Weights of a small GPT-style language model, trained from scratch on English Wikipedia: width 96.
Each number is 128 + 32 x the weight over the matrix's rms, rounded and kept within 0 to 255. Layers, rows and columns count from 0.

# layer 11 MLP up, 384x96, rms 0.147, rows 102-137, columns 0-95
[[176 151 126  88 163  88 137 135 147 119  93 113 164 157 113 139 150 156 149 103 126 120 103 110  67 146 184 134 137 119 187  94  95  99 156  80 167  89  99 115  85 117 117 109 133 132 104 137  56  35 101 132  89 141  89  95 154 175 130 154  66 137 126 105 122 148 153 106 158 125 117  67 120 126 144  97 124 142 182 111 106 154 113 140 195 113  88 184 118  95 149  97 209 177 163 118]
 [181 129 113 128 129 196 172 113  96 182 125 119 109 119 131 148 100 142 107 138 132 110 103 141 154 101 149  95 124 131 124  59 124 136  97 150 111 124 122 141 161 198 109 174 142 161 160 112 116 145 129 137 102 100 137 156  89 128 126 167 114 118 103 152 122 144 104  88 124 114 104 118 123 146 165 149  99  68 112 101 127 143 119  88 169 161 120 165 125 118 118 152  89 111 159 147]
 [100 128 150  64 115 168 102 149 130 120 156 159  95 137 145 158 127 182 184 153 137 122  52 148 148 127 148 156 157  80  91 104  93 156 114 160 108  90 125 120 118 152  78  87  93 192 103 160 140 135  98 165  74 112 170 156 113  90  69 103 168  83 125 137 124 147 117 114 171 115 159 155  73 108 123 158 174 168 143 131  68 120 190  81  93  93 132 160 125 120 160 185 122 145 150 134]
 [109 169 107 118  93 127 151 106 154 138 105 130  90 149 180 134 148  96  94  93  81  90 130 117 116 148 179 184 107 118 146 134 156 168  55  99 145 130 120 125 101 123 113 159 153 137 133 117 182 105 128 184  98 133 174 153 130 170 141 203 168 140 145 175  95 114 138 183 168 140 131 125 101 116 109  95 204 145 116 137 108 127  87 130 138 126 102 200 152  99 139 150  94 128 137 108]
 [128 141 135 155 133 127 135 124 101 102 129 161  80 142 170 145 169 143 121 107 148 196 116 131  99 117 122 157 135 135 140 158 123 113 128 187 113  90 141 140 159 141 108 151 105  96 119  90 122  87 129 127 134 117 159  92 111  97 173 140 110 157 107 113  91 144 195 139  99 105 125  81 117 108 106 147 146 104 144 125 111 142 164  78 107 127  92 133 178  80 179 138 190 145  85 107]
 [168 166 165 122 121 127 129 105 122 117 105 147 136 170 150 172  86  80 113 216 129 101 138 126 140 113 154 101 152  91 138  83 130 129 108  94 127 108 129 119  43 176 118 131  88 110  99 123 112 169 104 169  93 107 146 114 188 156 144 153 119 126 131 134 114  92 109 113 120  92 157 112  37 114 142 153 111 128 138 176 140 195 121 120  84 109 118 154 129 138 142 119 147  71 162 146]
 [ 97  95  76 180 146 135 145  99 121  96  99 175 113 133 157 123 182 128 155 111 134 130  89 137 124  89 196 181 128 144 161 111  88 138 131 157 142  84 127  93 108 133 107 112 127  88 126 165 204 162 128 143  89  96 127 145  86  76  50 133 139 132 144 125  99 140 134  92 124 154 116 156 163 104 190 142 135 138 121 112 159 213 164 148 103 103 110 156  68 101 127 138 124 114 154 115]
 [106 152  98  95 145 138 174 118 149 164 131 141 139 137 119 125  60 196  80 145 154 173 117 126 111 161 142 152 168 130 135  55 100 173 169 116 105 104  86  83 148 156 116 152 107 187 121 143  76  98 153 151 124 127 117  89 149 123 159 170 125 147 135  94 142  83 176 111 132 115 118 127 182 121 103 166 139 123 120 140  79 133 182 162 149  97 142 114 100  91 145 126 180 144 114  78]
 [152 167 137 173 123 124 135 118  81 196 150 173  90 138 138 138 182 160 147 121 101 149 125 147 165 140 145 133  77 130 157  95 153 122 127 135  76  76 136  96  78  97  90 154  94 201 137 106 198 122 136  64  62 142  93 107 131  93 108 169 146 124  86  96 134 150 203 105 131 137 137 128 100  77 111 126 136  86 162 110 177  84 161 135 143 128 114 147  69 141 144 145 151 132 108 170]
 [109 155 159 143 239 126 131 117  71 156 132  62 107 182 154 146 132 130  90  82  95 170 120  97 149 123 154 127  83 167 141 101 113 105  90 139 133 136 138 159 137 109  64 160  94 139 151 150 109 152 182 102 135 112 123  93  96 107 134 133 126 152 129 158 127 139  90 189 164 117 103  99 128 113 108 112 115 103 110 165 180 189 141  93 153  53 111 147 118  92 160 122 173 126 109 161]
 [137 108  66  55 152 134 103 109 156 140 126 121 185 116 177 124 182 109 154 113 124 173 126 108 116 121 126 164 143 126 120  98 128 131 150 171 108 120 151 135 128 116  97 123 125 120  66 126 155 127 150 148  43 127 135 151 153 127 160 184  92 158 125 111 109 141 127 157 108 151 142 128 120 142 109 141 117 127  96 103 123 104 111 128 209  85  93 135 176 105 127 134 160 156 112 134]
 [132 115 141 141 162 156  95 147  95 173 103 131 187 189  94 114 167  74 110 169  49 120 143 127  98 171 113 116 118 132 156  93 124  95  99 103 138 111 100 129 113 139 104 144 108 135 147 132 108 109 153 120 127 107 167 108  51  94 115 114 126 138 199 147 107  98 149 191 108 180 107  94 147 146 156  82 121 130 114 142 130 129 145 103 155 103 109 126 171 111 177 133 145 117 173 139]
 [179 156  98  80 161 152 167 128 111 172 138 107 140 135 185 129 100 130 171 123 175 121 134  88  81 119 148 123 149 152 156  87 160 130  84 135  85 107 107  88 104 135 121 152  90 195 110 105  94 145 129 158 152 141 100 153 161 147 151 190  87 124  44 109 115 191 183 119 149 138 123  84 145 149 123  92 153 128 202 140  76 106  77 100 132 115 114 158 196 126 122 173 100 121  64  83]
 [120 115 127 141 136 124 119 136 139 130 181 122 141 108  90 113  88 136 162 143 104 145 119 127 115 138 143 161 111  70 139 130 156 197  73 151 116 162 123  92  80 147 130 132 107 167 164 157 187 129 114 166  89 127  91 173 115  89 155 160  86 121  69 139 126 138 175 157 162 125 124 109 151 227 138  91  95 148  83  93 140 122  63 123 188  76  79 177 108 166 239 132 123  74 125  61]
 [172 214  97 157 178 100 103 120 107  90 132  70 122 161 141 213 134 130 123 130 108 163 115 145  83  94 140 122 157 133  97 124 126  91 115  69 115 158 121 126 117 164 104 101 132 103 126 172 145 112 128 174 114 115 143  76 140 139 142 138  66 115  94 155 138 145 152 143 172 173 186  77 109  72  84 104 129 104 152 178 120 141 126 194 140 129 135  98 131 116 140 103 190  91 133  84]
 [153 141 107  96 179 134 132 143 157 146  75 123 109 133 130 135 131 123 104 157  87 133  71 116 140 130 177 105 170 141  90 102 185 171 148 114 187 107 164 131 130 151 106 120 129 178 146 127 167  80 143 150  31  69 132 149  93 147 123 163 154  67 158 158 146 119 128 149 111 186  91  77 142 109 174 131 141  23 153 164 166 135 108 151  99 111 153 176 106 105  81 134 148 138 114 107]
 [ 91 112 173 167 177 186 151 104 162 151 151 105 140 162 122 119 151 149 102 140  89 178 139 137 113 126 160 153 110 130 150 186  99 132 119 157  59 161  84 145 174  88 113 170  55  93 156 119  81 136 112  84 118 203 104 120 133 131 102 134  86 148  77 140  89 179 120 127  89 179 111 133  94 141  99 154 145 149 110 173 119 132 235  73  94  88 124 113 111 163 142  91 124 103 104 116]
 [119 113 143  98 129 115 140 109  93 107 129 152 151 158 143 159  89 145 115 134  96 195  57 106 109 112 160 147 181 140 115 160 157 170 108 108 154  99 142  67 151 168 126 127 129 164 156 150 138 116 125  96  83 140 226 151 162 147 116 174  89 150 124  27 104 124 146 114 174 110 161 106 110 137 110 184  44 116 141 203 172 145 172 115 114  99 128 123 105 121 131  85 133  45 101 112]
 [105  81 194 107 138 154 121 103 103 156  63 143 145 192 112 139  80 118 166 121  92 190 122  64 129 121 150 149 121  85  99  92 123 145 125 129 125 158  72 110 138 167 107 188 155 135 104 105 116 134 172 156 128 139  87 146 103 179 156 187 148 129 130 104 113 117 151 101  71 135 201  29 142 167 111 122 126  89 153 142 110 170 111 119 137  91 110 162 109 126 143 105 114 140 104 122]
 [171 124 161 117 176 137 112 127 145 112 144 164  94 163 114 123 173  97 171 113 120 111  72  97  59 149 171 196  95 120 183 107 152 122 150 170  95  63  57 129 147 123 153 192  88 181 118  92  76  86 142 101 122 163 179 147 144 139 144 160 145 175 105 118 105 112 139 101 149 135 106 142 170 108 132  56  81  85 119 132 149 109 175 119 182  70 114 132 180 157 159 109 104 107  65 131]
 [144 182 112  76 157 130 155 138 123 138 123 121 124 152 142 214  88 178  80 100  94 169 138 189 138 111 132 121 170 108  76 156 119 129 184  97  96 134 123 153 133 100  84 179 124 170 171 175  90  59  95 113  70 141 161  79  80 132 176 114  93 107 151 130 119 179 188 161 163 128 171 101 167 107  89 116 131 126 122 135 133 130 106 160 124  98 117  65 114  99 130 157 124 128 136 101]
 [118 165 107  60 183 156 139  88 150  87 158 167 126  75 127 149 112 100 148 166 124 120 105  93 117 106 134 126 162 122 112 149 135  35 148 113 152 161 160 135 110 136 110 117 118 139 142 124 197 134 160 140 120  85 140 158 114 104 155 190 153 121 138 118 124 125 112 168 106 129 139 109 134  99 160 148 124  93  90 107 164 130 160 128 111 134 125 136  81 119 169 151 128 118  61 157]
 [162  93 136 170 122 116 189 127 170 198 124 103 141 154 124 126 171 114 110 187  65 187 159 148 124  85 209 114  68 140 117 186 111 166 118 124 129 118 154  87 153 113  57 115 102 147 104 176 167  94 114 176 135  86 145 119 145 122 185 124 125  95 101 145 139 170 115 118 142  89 131 115 138 140 124 125  69 140 151 109  99 175 111  80 118 115 107 114  73 156 131 118 151  96  66 133]
 [ 97 128 120 135 166 137 140 119 176 129 126 128 184 148 145 126 127 137 147 139 111 117  80 168 143  78 150 155 145 122 103 139  82 116 175 116  91 109 145  68 141 137  98 111 136  73 124  96 143 128 154 136  91 102 176  60 129 132 123  94 122 169 140 136 117 127 111 145  83 154 145 137 123 186 110 128 132 141 127 134 179 194 157  90  95 139  81 126 103 179 209 152 127  79 115 108]
 [ 98 144  93 101 120 151 112 121 134 129 133  71  97 167  57 138 153  91  54 122 147 142 126  72 138  97 121 151 140  85 135 164 137 159 111 183 145 137 126 131 141  76  31 134 143 141  90 123 151 199  39 126 107 139 155 144 161 124 131 156 165 166  91 158 111 186 117  75 130 136 154 105 183 151 138  91 106 153 152 147 124 127 105 136 207 114 156 155 170 142 154 136 122 133 112  97]
 [151 105 130 116 129 192 157  71 159 112 124 116 133 152 148 134  82 157 147 143 123 111  87 162 120  85 170 144 106 111 132 114 192 143 148  90 124 114  77 141 105 157 113  97 119 185 146 145  99 130 117  88  83 170 147  95 102 128 152  99 150 149 126 170 116 108 126 131 143 104 114 169 145 146 120  79 159 173 124 106 173 136 120 101 145 130 166 122 128 119  97 164  88 102 105  97]
 [151 104  87 165 129 125 128 116 138 106 194  88 161 137 134 173 108 131 119 171  61  73  63 143 169  95 141 126 157  95  96 128 203 113 176  90 150 112 127  70  63 123 119 172  68 146 119 154 171  95 142 158 141  64 128  98 146 152 116 164 160 107  82 125 116 130 104 187 107 152 169  76 133 193 162 142  99 140 165 171 184 134 102  98 168 123  82  85 134 113  78 149 144 162 144  82]
 [198 129  75 103 116 141 110 115 159 116 182 179 160 158 125 153 117 117  83 107 109  99  75 116 180 113 141 119 145  97 105 149 142 177  79  95 154 113 140  93 134 126  94 106 107 173 146 145  85 111 148 139 115 159  99 124 105 152 109 139 114  55 113 152  44  85 134 110 208 191 113  93 147 165 110 142 129 121  96 164 173 136 117 144 126 119 151 115 170 125 106 168 144 118 148 131]
 [ 91 128 159 188 180  92 162 136 129 106 159 135 111 185 109 146 131 113  85 130 144 167  49 174 106 135 125 158  76 114 101  93 150 147 153  74 136 108  88 128  56 127 121 137 124 148 134 158 130 116 159 133 121 120 114 105  94 102 112 171 109 109 107 108  35 180 133 117 151 199 136  82 111 103 112 100 103 147 190 179  97  87 198 149 200 115 105 125 144 118 120 106 152 103  88 134]
 [139 137  78 142  96 157 141  99 163 164 110 104 126  93 115 172 148  72  76 176 116 104 146 146 163  46 158 136 131 137 131 120 102  94 110 108 150 128 138 107 149 127  84 112 112 132 107 193 155 126  88 122  43 114 180 136 154  80  88 152  68 124  75 209 138 147 127 103 140 155 155 142  67  86 134 163 159  93 177 122 144 122 137 134 110 129 144 186  73 137 167 156 106 157  77 143]
 [116 118  86 159 186 149  95 124 117 197 114 134 154  96 141 142  73 144 157 188 120 106  93 135 185 174 120 126  92 124 184 109 146 129 151  82 139 133 111 114 103 170 101 109 129 166  74  89 137  76  61 131  93 178  95 155 141 152 139 103 137 130 137 115 145 117 140 130 142 118  75 105 136 140 135 144 103  98 163 117 156 187 153 124 201 105 154 123 162 135 111  85 153  76 119 158]
 [110 111 172 150 105 190 161  62 160 120  98 154  74 128  66 141 156  99 135 118  44 128 141 147 142 172 137 104  69 148 121 174 132 217  65 148 107 159 132 101 147 114  94 160  88 113 100 153 135 153  90 132 130 106 153 145 147 156  98 125  94 135 111 106 103 102 120 171 158  66 122  89 158 154 114  88 113 111 152 142 170 200  98 143  90  76 147 154 110 152 110 117 149 150  81 114]
 [134 182 115 157  82 208 121  93 171 137 114  75  93 122 123 186 105 172 101 181 161 110  89 137 109  74 142 171 107  75 116 110  95 142 153 118 138 154 124  90  94 136  94 161  33 136 168  88 166 185 112 155 131 132 107 117 184 161 174 128 165 108  94  67 107 109  96 115 141 116 158  83 123 162 136 122 178 106 107 107 151 162 115 144 121 175  70 110  94 154  86 141 142 175 162 115]
 [149 154  72 149 109  93  99 106 193 148 147  93 152 124 138 116 161 139 106 106 110 123 134 129 128 127 151 127 101 129  80 150 119 189 122 167 103 152 118 113 126 108  54 177 120  88 158 143 106  78  97 147  86 163 142 180 118  95 145 112 112 143 171 151 161 173 141 112 149 190 169  69 119 175 108 174  79  82 149 117 113 139  89  76 130 120 140 153 124 132 140 151 122 146 159 135]
 [141 133 111 179 106 155 143  84 129 145 142  94  56  63 118 104 105  96 130 125  88 153 168 115  54 131 157 141 102 114 136 110 165 138 127 110  68  75 110 126 128 148 132 130 149 167 131 146 146 158  97 131 128 134 131 130  22 128 159 137 134 174 124 140  87 128 141 113 134 110 189 122 168 190 130 206 160 100 140  63 102 167 133  54 144 107 105 149 100 149 235 129 104 102 138  87]
 [118 116 125 138 116 134  94 111 163 109 128 122 122 116 133 112  15 166  80 179 132 105 134 113  68  91  95 122 121 141 130 147 142 138 128 134 155 116  72  72 170  28 134 155  76 105 140 231 135 119 115 149 176 141 110 144  57 154 153 110 146 105 179 139 112 157 158 110 132 125 131  91 166 177 165  97 165 114 153 111 155 164 172 152  84 133 123 144 148 137 158 114 156  60 133 107]]
# layer 11 MLP down (transposed), 384x96, rms 0.136, rows 102-137, columns 0-95
[[ 96  66 102 136 149 190 126 119 184 144 119 171 186 146 181  81 120 127 163 131 137  86 149  81 159 116 108 136  71 183  78 138 105 138  92  95 108 163 129 144 153 125 128 152 140 167 137 133 150  97 114 187 157 127 115 131 117 102 117  58 171 129  68 193 111 129 141 134 156 108 149  92 106 112 148 110 161 114 128 138 125 110 129 103 121 132 169 131 159 144 124 105  97 191 124 132]
 [159 116 181 139  58  88 105 144 105 104 139 138 153 137  87 128 121 157  83 117 147 138 126 138 173 109 137 132 116 121 137 141 153  99 127 116 127 114 129 137  97 112  92 140 128  78 134 113 133 137 128  97 170 130 113 140 129  91 128  68 154 153 122 160 142 176 112 141 146 141  68 135 109 134  99 102 126 126 134 185 122 100 153 171 123 169 137  93 134 121 159 198 119  98 144 126]
 [122  95  91  96  93 133 143 174 142 132 103 140 127  68  77 151 145 146  98 201 145 149 128  99  92 135 102  97 194 143  94 147 153 132 122  51 164 116 124  95 109 159 154 135 123 126  82 125 104 162 165 149  99 155 196 163 204 123  72 162 120 138 104 136 128 167 124 129 137 109 101 113 121 113 152 109  85 127  96 178 118  88 141 140 134  82 146 126 170 169 177 106  74  55 115 131]
 [151  83 130 147 157 112 109 109 149 101  98  80 147 138 117 145 126 139 121 128  86 141 116 142 116 132 118 165 116 103 109  83 127 152 232 149 115 168 155 163 139 108  80  82 222 143 137  99 117 124 178 129 180 156 119 125 126 112 132 105 105 118 142 143 129 162 139 120  92 109  93 124  77 132  61 141 104 104 100 122 149 155 178 129 139 152 140 117 136 183 153 136  60 187 126 120]
 [125  91 124 127 143 103  91 130  69 118 186  90 137 158 133  96 115 110 174 171 112 111 118 127 149 139  86 169 168 121 138  85 147 111 181 135 127 144 127 183 143 107 126  93 135 117 129 165 165 123 137 113  76 114 111 153 138 139 102 111 116 112  99 176 145 125 159 142 174  99 113 159  96 149 148 146 139 106 134  79 139 138 133 117 146 132 131 127  80 110 126  99 195  98 133  84]
 [166 116  94  81  81 167 155 193 104  76 107 152 154  88 129 108 148 125 150 125  95 172 172 163 175 142 142 174 103 125 147 141 148  91 113 119 109  76 131 139 175 149 136 171 128 116 162 148 100 165 113 103 127 162 126 160 138 105 113  95  93 175 122  93 110 106 114  95 118 111 164 100 139 122 179 200  55 114 116  95 134 122  56  85 163 105 127 130  89 115 168 146 172 132 120 131]
 [117 131  97 120 118  79 135 140 113 158 143  90  95 116 177 166 134 114 182  97 171 151 189 155 101 161  80 106  92 131 165 143 142  98  93 104 107  87 166 138 133 151 158 135 103 198  84  87 130 117 155 111 121  99 144 112  93 129 146 115 116 126 131 136 128 147 200 167 109 144  74  84 116 123 145 121 134  83 104 113 184  80 147 117 154 129 142 135 171 110 133 113 123  98 139 146]
 [137 126  69 156 117 132 190 104  77 165 127 111 120 112 162 107 132 104  94 155 160 145 144 159  61 175 131 177 120 209 124 119  68 105 118  99  94 130 138 123 135 151 130 142  98 143 131 130 133 152 112 152 171  98 136 135 128  69  86 118 154 127 132 143 147 121 155  90 185 132 150 161  96 143  83 160 103 124 136 114  65 101 149 135 113 109 154 154 124 138 147 124 153 146 105 112]
 [128 131 108 134 112 154 125 100  81 143 144 201  88 127 119 176 128 191 175 108 133 129 113 174  93 156 136 133 138 170 148 117 166 113 153 122 111 118 155 151  92 165 156 141 176  63  89 166 104 121 110 111 129 101 105  69 172  74 134 109  93  98  73 110 123 131 156 180 128 187 130 171 104 110 148  70 117 118 143 176 123 128 134  43 162 152 110 154 119 173 121 102  46 127 111 125]
 [136 167  68  82 151  66  87 134  71  92 129 139 114 118 160 122 143 104 166 101  59  87 143 124 141  93 123  92 168 149  63 198 139 157 137 125 152  82 152 133 117 104 125 133  94 140 131 118 112 117 129 123 148 137 142 149 160 146 122  66 140 128 112 147 162 185 119 110 170 115 139 135  47 147 143 144 161 123 144 147 119 142 180 157 121 178 158 136  92 115 136 135 116 131 173 109]
 [127  98 125 145 163 171 123 144 157  95 160 172 114  96 123 175 104 104 183 137 117 130 119 107 154 115  99 111  93  99 113  88 112 121 183 144 145 161 156 137  95 110 111 113 113  90 106 116 108  72 114 151 181 163 126 157 143 110  76 122 108 133  99 107 134 115 103 133 182 124 144 131 131 181 129 154 144 144 101 127 130 104 137 163 131 159 174 144  91 110 111 133 251 149  82 104]
 [163 125 165 148 111  86 127 125 180 169 140 149 110  78 113 130 127 124 117 110 123  93 151 158 145  86 125 139 143 176 147 108  70 164 181  65 169 144 137 118 160 154  96 141 192  71 146 129 147 177  99  80 144 111 137 127  98  87 113  97 103 142 108 116 130 129 151  98 117 100 116 161 154 127 106 107 126 102 114 157 110 127 135 159  97 147 151 142 144 140 119 116 224 124 129 109]
 [169  92 142  92 122 108 119 163 180 164 125 135 163 127 128 104 148 140 143 119 203 140 205  91 104 199 106 102 102 141 124 165 102 122 117  76 154 118 137 101  90 105 101 160 123 158  84 117 131 177 133 171 180 134  54 151 133 107 197 154 134  96 102 114 103 117 126  70  80  97  93 117 125 105 157 117 131 119 154 165 140 147 142 109  49 109 108  86 141  68 144 196 199  89 118 163]
 [105 155 151 127 129 111 171 146 179 157 153  81 167 137 193  93  76  84 167 127 179 112 157 144 137 111 188 104 159 101  74 121  77 115  96 138 124 175 122 168 131  87 153 102 110 118 139 147 119 166 119 168 147 178 105 114  90 182 101 141 120 144  89  97 126 104  75  65 148 118 149 142 219 118 164 136 129 113  85  93 130 102 129 139 104 125 128 154 123 151 129  96  94  83 142 123]
 [156 130 141 134 158  50 122 104 129 152 142  95 116 189 148  45 145 139 132 124  52  93 119  81 126 130 100 136 200 133 170 117 128 156 149 210 116 168 111 103 135 124 144 146 114 115 154 109 110 114 148  62 142 121  87 111 100 150 173  80 131 149 176 112 130 118  95 100 131 162 162 156 150 168 123  73 111 100 165 147 192 127  85 118 133 189 108  70 140 106  96  92 151 146 151 104]
 [141 118 151 123 106 109 134  98 143 133 152 178 157 141  94 143 133 122 118 116 137 103 173 127 132  95 104 178 146 139 141  99 164 136 127  99 133 178 152  92 159 109 207 144  60 138  72 107 114 146 101 118 182  77 174 110 132  95 118 131 132 125 143 101 131 135 133 138 145 119 129 159 135 120 125 138 145 123  85 120  45 144 125 112 113 133 152  92 105 219 139 102  78 138 129 141]
 [178 139 153 121 150  93  83 220  57  71 183 111 149 116 140 146  96  79 169 144 125 191 127 134 133 129 148 129  96 131 118 187 123 137 151  92 144  54 159 151 186 163 169  90 110 123 163 151 131 114 102 131 115 121 135 182 105 159 169 135 120 129 115 155 185  91 156  89 126  69  98 151 148 160 130  99 161 101 132 145  95 135 100  92 134  98  96 116 101 122 115  72 128 151 120  98]
 [163  98 158 182 128 164 148 152 156 104  96 112  70 113 112 112 132 123 161 150 163 165 121 118 135 130 166 152 115 129  63 121 134 123 124  98 151  96 121 126  56  61 128 156  91 171 168 130  78 100 129 102 126 103 150 211  93 101  87 158  95 113  73  66 122 163 141 187 127  64 173 113 159 148 103 122 136 141 130 170  82 126 218 186 138 136 191 127  92 247 134 117  92  86  87 165]
 [140 113  66 145 102 112  98 143 140 103 158 143 130 188 135 112  90 177  72 171 176 120 186 112 130 178 145 157  71 131 188 142 157 121 124 129 120 117  45 147  72 114 111 166 164 100 113 115 141 132 155 162 131 130 127  96 128  98 126 100 103 164 110 118 158 109  69 123 122 126 137  75 171 148 163 112 128 181 146 125 147  47 106 125 122 193  91 138 142 136  94 112 166 115 114 178]
 [145 173 202 142  89 143  54 105 162 114 135  58 105 160 140  62 107 126  88 106 149 131 114 179 145  90  85 105 145 127 200 203  92 152  89 112 160  93 154 179 109  81 198 114 128 135 121 126  58 112 113 134 114 186 146  99 112 137 143 116 153 116 215  79 162  89 118 121 164 166 164  84 130  97  91 129 127 168  93 111 155 151 101 183 149 160 155  90 138 132 112 121 122 123 164 127]
 [139 137 119 145 125  83 158 132 142 122  83 149 157 126 164 136  96 115 105  73 141 119  90  81  88  66 106 112 127 113  97 124 154 169  89 148 142 119 176 135 112 105  91 170 169 162 184 118 112 145 201  91  84 144 131 161  88 113 144 157 116 176 120 140  99 140 123 141  69 214 126 116 183 119 127  65  87  93 135 213 121 110  77  54 155 155 142 148 128 125 135 131 162 145 187 126]
 [ 53 121 117 194 120  70 129 113 164 157 126  98 121 112 138  67 125 145 149  91  82 115  97 111 135 154 141 158  86 118 158 109 146 174 132 115  94 151 112 169 109 121 111 117 147 166 135 127  81 130 108 141 124 127 126 136 103 127 131  89  81 151 128 130 182 149 151 123 128 126 142 116 123 166 123 143 141 136 141 150 158 152 100 171 148 123 111 129 121 149 141 132  84 106 162 137]
 [ 99 122 144 150 149  91 155 132 143 126 125 115  75  87 123 140 116 117 153 177 177 114 149 181  88  92 116 117  81 164 130 116 117 150  82 173 143 155 115 117 150  98 105  99  55 109 152 152  80 123  94 170 179 115 136  83 180  89 139 119 211 142  82 170 127 177  99 163  90 145 125 110 145  85 111 147 130 147 126 124 114 139 118  73  99 166 134 170 127 179  99 110 254 140 129 115]
 [133 134 102 121 125  77 148 131 137 133 123 151  67 118 160 107 120 127  92 125 114 171 128 146 112  62 146  90 138 141 159 114 126 104 141 153 134 102 114 116 146 141  90 127 255 163 144 199 132 156 108  88 118 159 127  95 128 143  75 117 129 116 123 136 181 118 158 138 139 152  92 134  85 101 141 169 145 150 104 108 110 128 154 121  72 128 135 128 132 123 128 141  77 116 194 116]
 [139  51 131 148 149 173 123 107 152  85  85 168 131 142 132 146 119  91 120 164 104  97 135 155 124 133 161 136 147  78 161 149  96 135 137 152 171 165 149 102 101 172 136 151 125  90 127 111  38 111 106  98 167 105 120 109  74 172 101 114 125  43 126 142 140 148  86 140 118 124 120 126 117 170 127 163 164 124 124  90 110 158 140 142 136  83 110 165 101 195 134 143 191 123 137 165]
 [138 168 114 136 121 112 135 135 147 146 167 164 133  85 130 141 164 100 103 147  92 160 118 111 112 120 108 138 161 128 148 167 103 137 109 104 153 132 119 129 124 116 103 106 122 179 131 120 127 176 123 128 140 139 140 169 125 117 137 124  85 128 110 137 148 119  90 174 123 123 141 118 164 119 149 155 142 127 151 207 108  85  97 147  96  64  75 109 105 229 108 141  59 100 123  91]
 [119 173 146 129 128 159  65 151 112 107 182 111  89 138 133 133 131 141  95  83 136  72 200 124  97 178 162 128 188 196 160 133 160  59  83 135 145 124 115 114 148 181 173 103 142 148 130 173 123 163 163  88  66 161 138  95 117 193  94  88 161 143 195 160 102  96 127 129 100 118 155 115 135 147  96 102 131 100 144 102  75 110 111 127 160 116  93 116  99 107 135  66 154 108  79 164]
 [121  85 171 147 177 120 153 153 110  53 135 120 133 127  97  44 143 135 181 134 137 110 122 100  81 167  78 118 114 147 105 115  96 154 111 100 128 201 142 139 153 149 130 104 121 113 175 138  97 171  95 169 147 110  96 111 165 117  71 172 166 106 161  91 119  87 187 135 140 144  70 121 150 139  79 134  98 117 120 102 126 113 198 150 156 125 180 146 126 123 135 124 102 147 130  99]
 [117 185 132  85 157 126 140  91 134 147 113 167 201 132  81 144 104 133 159 162 131 121 150  81 149  71 135 128  66 123 138 159 156  88 144 170  91 140  61 134 164 104 142 107  97  58  92 105 104  94 158  71 164 185  74 165 107 149  84 140 145 149  94 175  93 141 183 132 149 134 120 162 117 160 146 134 142 116 118  93 138 147 114 114  41 149 170 102  76 138 122 173 158 122 153 146]
 [ 89 157 102 150  49 153 194 137 108 122 137 148 115 102 126  78 127 164  98 159 168 119 109 197 125  92 154 136 104 147 144  99 185 132 129 150  91  91 146 138 133 121 137 116  91 121 115 133 106  84 108  86 144  99 106 152 117 143 167 115 125  24 163 165 152 115 132 113 129 109 144 171 119  71  75 153 129  93 135 146 141 188  97 187 138 116 101  86 147 149 153 129 118 125 108 206]
 [155 132  89  90  78 124 103 146 133  39 134 107 129 136 140  80 148 115 109 142 178 120 134 141  87 135 131  79 132 120 143  88 114 119 111 121  88 156 108 156 137 148 109 120 152 115 128 170 125 103 114 144 133  94 139 104 149 143 128 188 143 125 171 166 132 127 160  86  79 102 139 184  97  54 121 122 119 136 158 104 126 110 167 132  90 151 167 155 148  98 138 202 218 134 164 156]
 [ 74  93 170 132 123  79 134 130 153 155 211 181  59 194  89 153  60 111  76 118 167 127  80  88 122  83 130 161 126 122 161 164 109 107 115 160 144 126 119 100 126 191 121 140  62 131 144 129 137 110  63 125 117 160 213 105 152  57  97 178 169 136  84 131 118  53 149 163 172 165 141 115 169 153 145 128 107 137 112 150 101 154  77  88 100 130 195 111 134 198 119 134 162 106 121 123]
 [112  69 138 115 127 133  97 157  76  93 145 132 111  75 165 119 149 114 146 108 148 127  89 113 123 149  74  94  58  90 136 202  86 125 121 136 163 125 127 140 148 176 174 108 132 111 102 116 123 135  44 100 151 180 149 150 102 151 154 152 124 135 116 185 126 156 107  93 158  94 140 172 186 159 131 127 185 131 112 138 125  95 146 184  68 128 131  77 122 148 117  80 178 134 194 115]
 [166 101 107 127 125 133 123 153 135 108  77 108 122 146 150 191  61  96 161 124 147 162 146 146 105 190  99 137 126 132  52 109 118  76 117 141 130 143 141 110 117 151 153 135 133 129 147 147 159 141 151 158  95 168 126 157 115 133 130 134 124 127 146 104 153 124 157 114  50  57 135 145  93 137 121 121 149 136 135 132 152 116 149 131  99 117 122 203 115 147 109 176 244  77  72 109]
 [ 74 130 131  82 123 132  77  84 133 145  87 179 197 148  99  96 151 158 141 141 137 115 113 169 107  94 147 139 103 172 143 169 149 145  85 102 138  72 114 165 161 105 203 129 255 121 126 128 154 102 143 114 147 174  91 128 137 122 125 140 153 105 142 149 128 131  95 138 164 104 127 162 152 108 101 119  99 114  88 120 161 123 105 175 128 136 114 110 105  98 102 138  12 116 169 126]
 [201 148 160 137 117 146  54 146 175 171 138 136 123 161  63 130  69 218 101 114 103 105 149  94  59 149 114 103 225 158 139 112  93 132 132 125 109 104 161  93 153  94 117  96  55 166  87 104 137 119 112 112 105  98 139 106 122 120 142 133 149 153  90  51 147  90 147 125 131 132 150  97 171 201  99 132  99 126 142 189 172 148 197 123 134 145 138 153 137 183 132 118 145 139 135  85]]